{
  "n_kv_head": 2,
  "activation": "squared_relu",
  "norm_place": "pre",
  "tie_embeddings": false,
  "init_std_down": 0.0,
  "beta1": 0.9,
  "decay_shape": "linear",
  "final_lr_fraction": 0.1,
  "doc_mask": true
}
Each number is 500 + 25 x the weight over its row's rms, rounded and kept within 0 to 999. Layers, rows and columns count from 0. Numbers have three digits each. The size before them is the row's rms in percent of the matrix's.

# layer 2 MLP down, 64x256, rms 0.18, rows 0-63, columns 192-223
098:498510521486494473493494520467524474480464482462508460515461512499484506535450463469502518479492
094:517483515482471533542534520527533498535551531507506502492501535503517471482447485485510492565501
086:492494518524503514509490523491544502487497521496514429531491490488504511487499489508507497492494
119:528499502499505481492538439530528532516537488487475500501504513495501505498486521504503544493515
105:515516478518564516499511499448487487506527452554418499457555518506523509442517482511470507459508
097:497540532523455463475481474504511500487518541499464540488494531480503509521440527492487504547501
077:541524521544512540525501485499507507500454482498458471526505503531514510461474508523468529509492
097:493515519477527533566511491527477466502456469517473536497439552526494514488505513542475488490564
102:520521462514501479519490480496534507522508440514517503544496485493493523506506520483491535528501
093:515507518507487505470456442498518506518473489535482522525481489487511529513508480484476495509465
108:457531487551519488490497526507473507499496464506526495513513524477517555504514504507486497480523
110:476498486494551541536492520491480472499497507471508483493498513489481478524537471534499500509454
090:479459504478523485478508492511438498482518519519530504498468522522467500516489531504536497475540
093:494465453462461536484499542531528467493513527480527511470501534486497511515543479458520470516500
097:507532531506531503531503506510501492543510510519491546467492505493494505487530545498464528527531
082:468490504464498514512490474494531478499482503509517496518517543500491564509507486505555518449498
099:491468449525501504466507526536445493532518517515509495541480545496483516514476502521466486467543
108:491503490499507525491520472474518484484490495449522515524511506495478515521473455508489485463507
092:462495514514513511504479532499475537478529509507511496476517511522487466536545525524501519501499
105:483481454450518511525490505489495503521519544517508481491429533547456498491492500506517509525484
095:470532498484498496500480486499433482502536469512559486523481556486490461482487476450489499527527
099:495461500525481540529515535476477486547481487518511483502487511483544536494499513524508535504487
094:472509514489445492495531530507486487477490519490525504481505520498501487477501557534448505561436
101:526493475435468485513515474514497496510538527492446528488525514446524448474444521529507524554496
098:502464494532479531464452463505493528497512440517501534463493529466513478534508507527479493525505
102:487479552471447517510479494521484522513473488536545483491516475486486500503540516522516490518576
097:529535507521519471459492491471499485504504500502468542507489499465513503526526498448487523555488
104:526523532520487530532534535471481510545532507541493477494505514523549524501505507536513523499535
086:559510529472470506510465540513521511498488487498502475481493510499532445492496496477511522494509
103:482512469528467544548535490508526465514482504542541522458546535539476480519479578490489491517505
100:471515486462519507525496478509462533516518531508536469449483487523495485545500467490494479490466
101:498528484500517546536479446515497536508467522509521472497508511494475478463455533531518511504477
100:487533495505543526515491490477503504488477477515500456514498528460528471504516551477524500479530
098:493476508485540487486474502479503533493507479493509542500506521493497531527526482528506491465527
093:510496479501523431495506548473512463509487482478492559457491543515492459501493505544520532448483
110:536505499487480511538496443522507483515478561473493488496499480470517480495460505469510524532509
098:503469570468500489494502528541469521495512500487512482528469528535496492507520485534507528521497
099:512444510534539495456523536503507500530477533495474480480515459481485438504455466464476534493510
107:493500447508504494474512512518459501507456554522505482545517477470466489508476528525490478505453
104:488415462505521533514519508505490487508488503516517475481505542505496502493482526556472506497498
100:514518513533472483463518522559478514499491521515514487485509479516501545511495501497485500501534
090:504479529540536464467482499543513494500507512498480493480480485503510496542532476501471482511516
096:496490493522461485518493512492512508469490522508513520489523462522496481461510489527441474485440
102:463554466465551438551512470504499518468476493485517501534498524531505466495499473514545478548483
100:481471503500517479486528523466494456492494517492482469457482526547520504494476477515542504496522
093:487513496462491481492524515546534504496543477459494474514534501558511469488489486498506501480541
099:545505471481525455503508515502491483522548497516505528484488527511512481502487496543509505472528
097:503516486536531501516500521497515529536488525504500591470495475496546491521512535497529529515506
123:489526454505532554474497520499505481535519499511511548482528529535509468522532545507520496538489
098:487438494522524507505515508492483452494518521449560519487532494484489521521509509510487511495520
107:520502499491512499507525483474550476511498539459511559461517497553498471537501472498488511552511
087:528476498481468486524489484515491510494473511466468504481515473467522508530497495500491524501457
101:509505512509468492481454510486543520474519503490470536475499507458496483527525489489450481464484
105:520530532473494487486519485514494511511490498552517424520494497520472506498534526489457492516557
099:491513558526457514532469487526523529471479504508474491526473486522499507483522495502519468530452
084:508526459503457508508477496516490478446509502487474484493494512495498508471516502469448498523506
089:519516455497477519540503520496504472524490481468544508516491550465495519531502500511513504477488
096:498511509505492545497528510465475513507493488502484523505483476538491502458516453494447501512506
097:498530457511480551475530476497454530519489488516469511495466464502484491531494505468472504502503
103:521506484486494490559523491495502513523497485501539481521505488506498546500531523499544539479502
165:479519537474481511540500470477501473506524480505461485469490514477422472446530524500454476475503
088:494516500523506512470486488519524487527482479495555537498503539531494496491452482498482516504503
086:468513467485481482508499502539495479495504555490519490539482479488509535495518527504505536511493
111:490495518491521502492498489466519497472513491519454505507504492514516484469473502540515522498479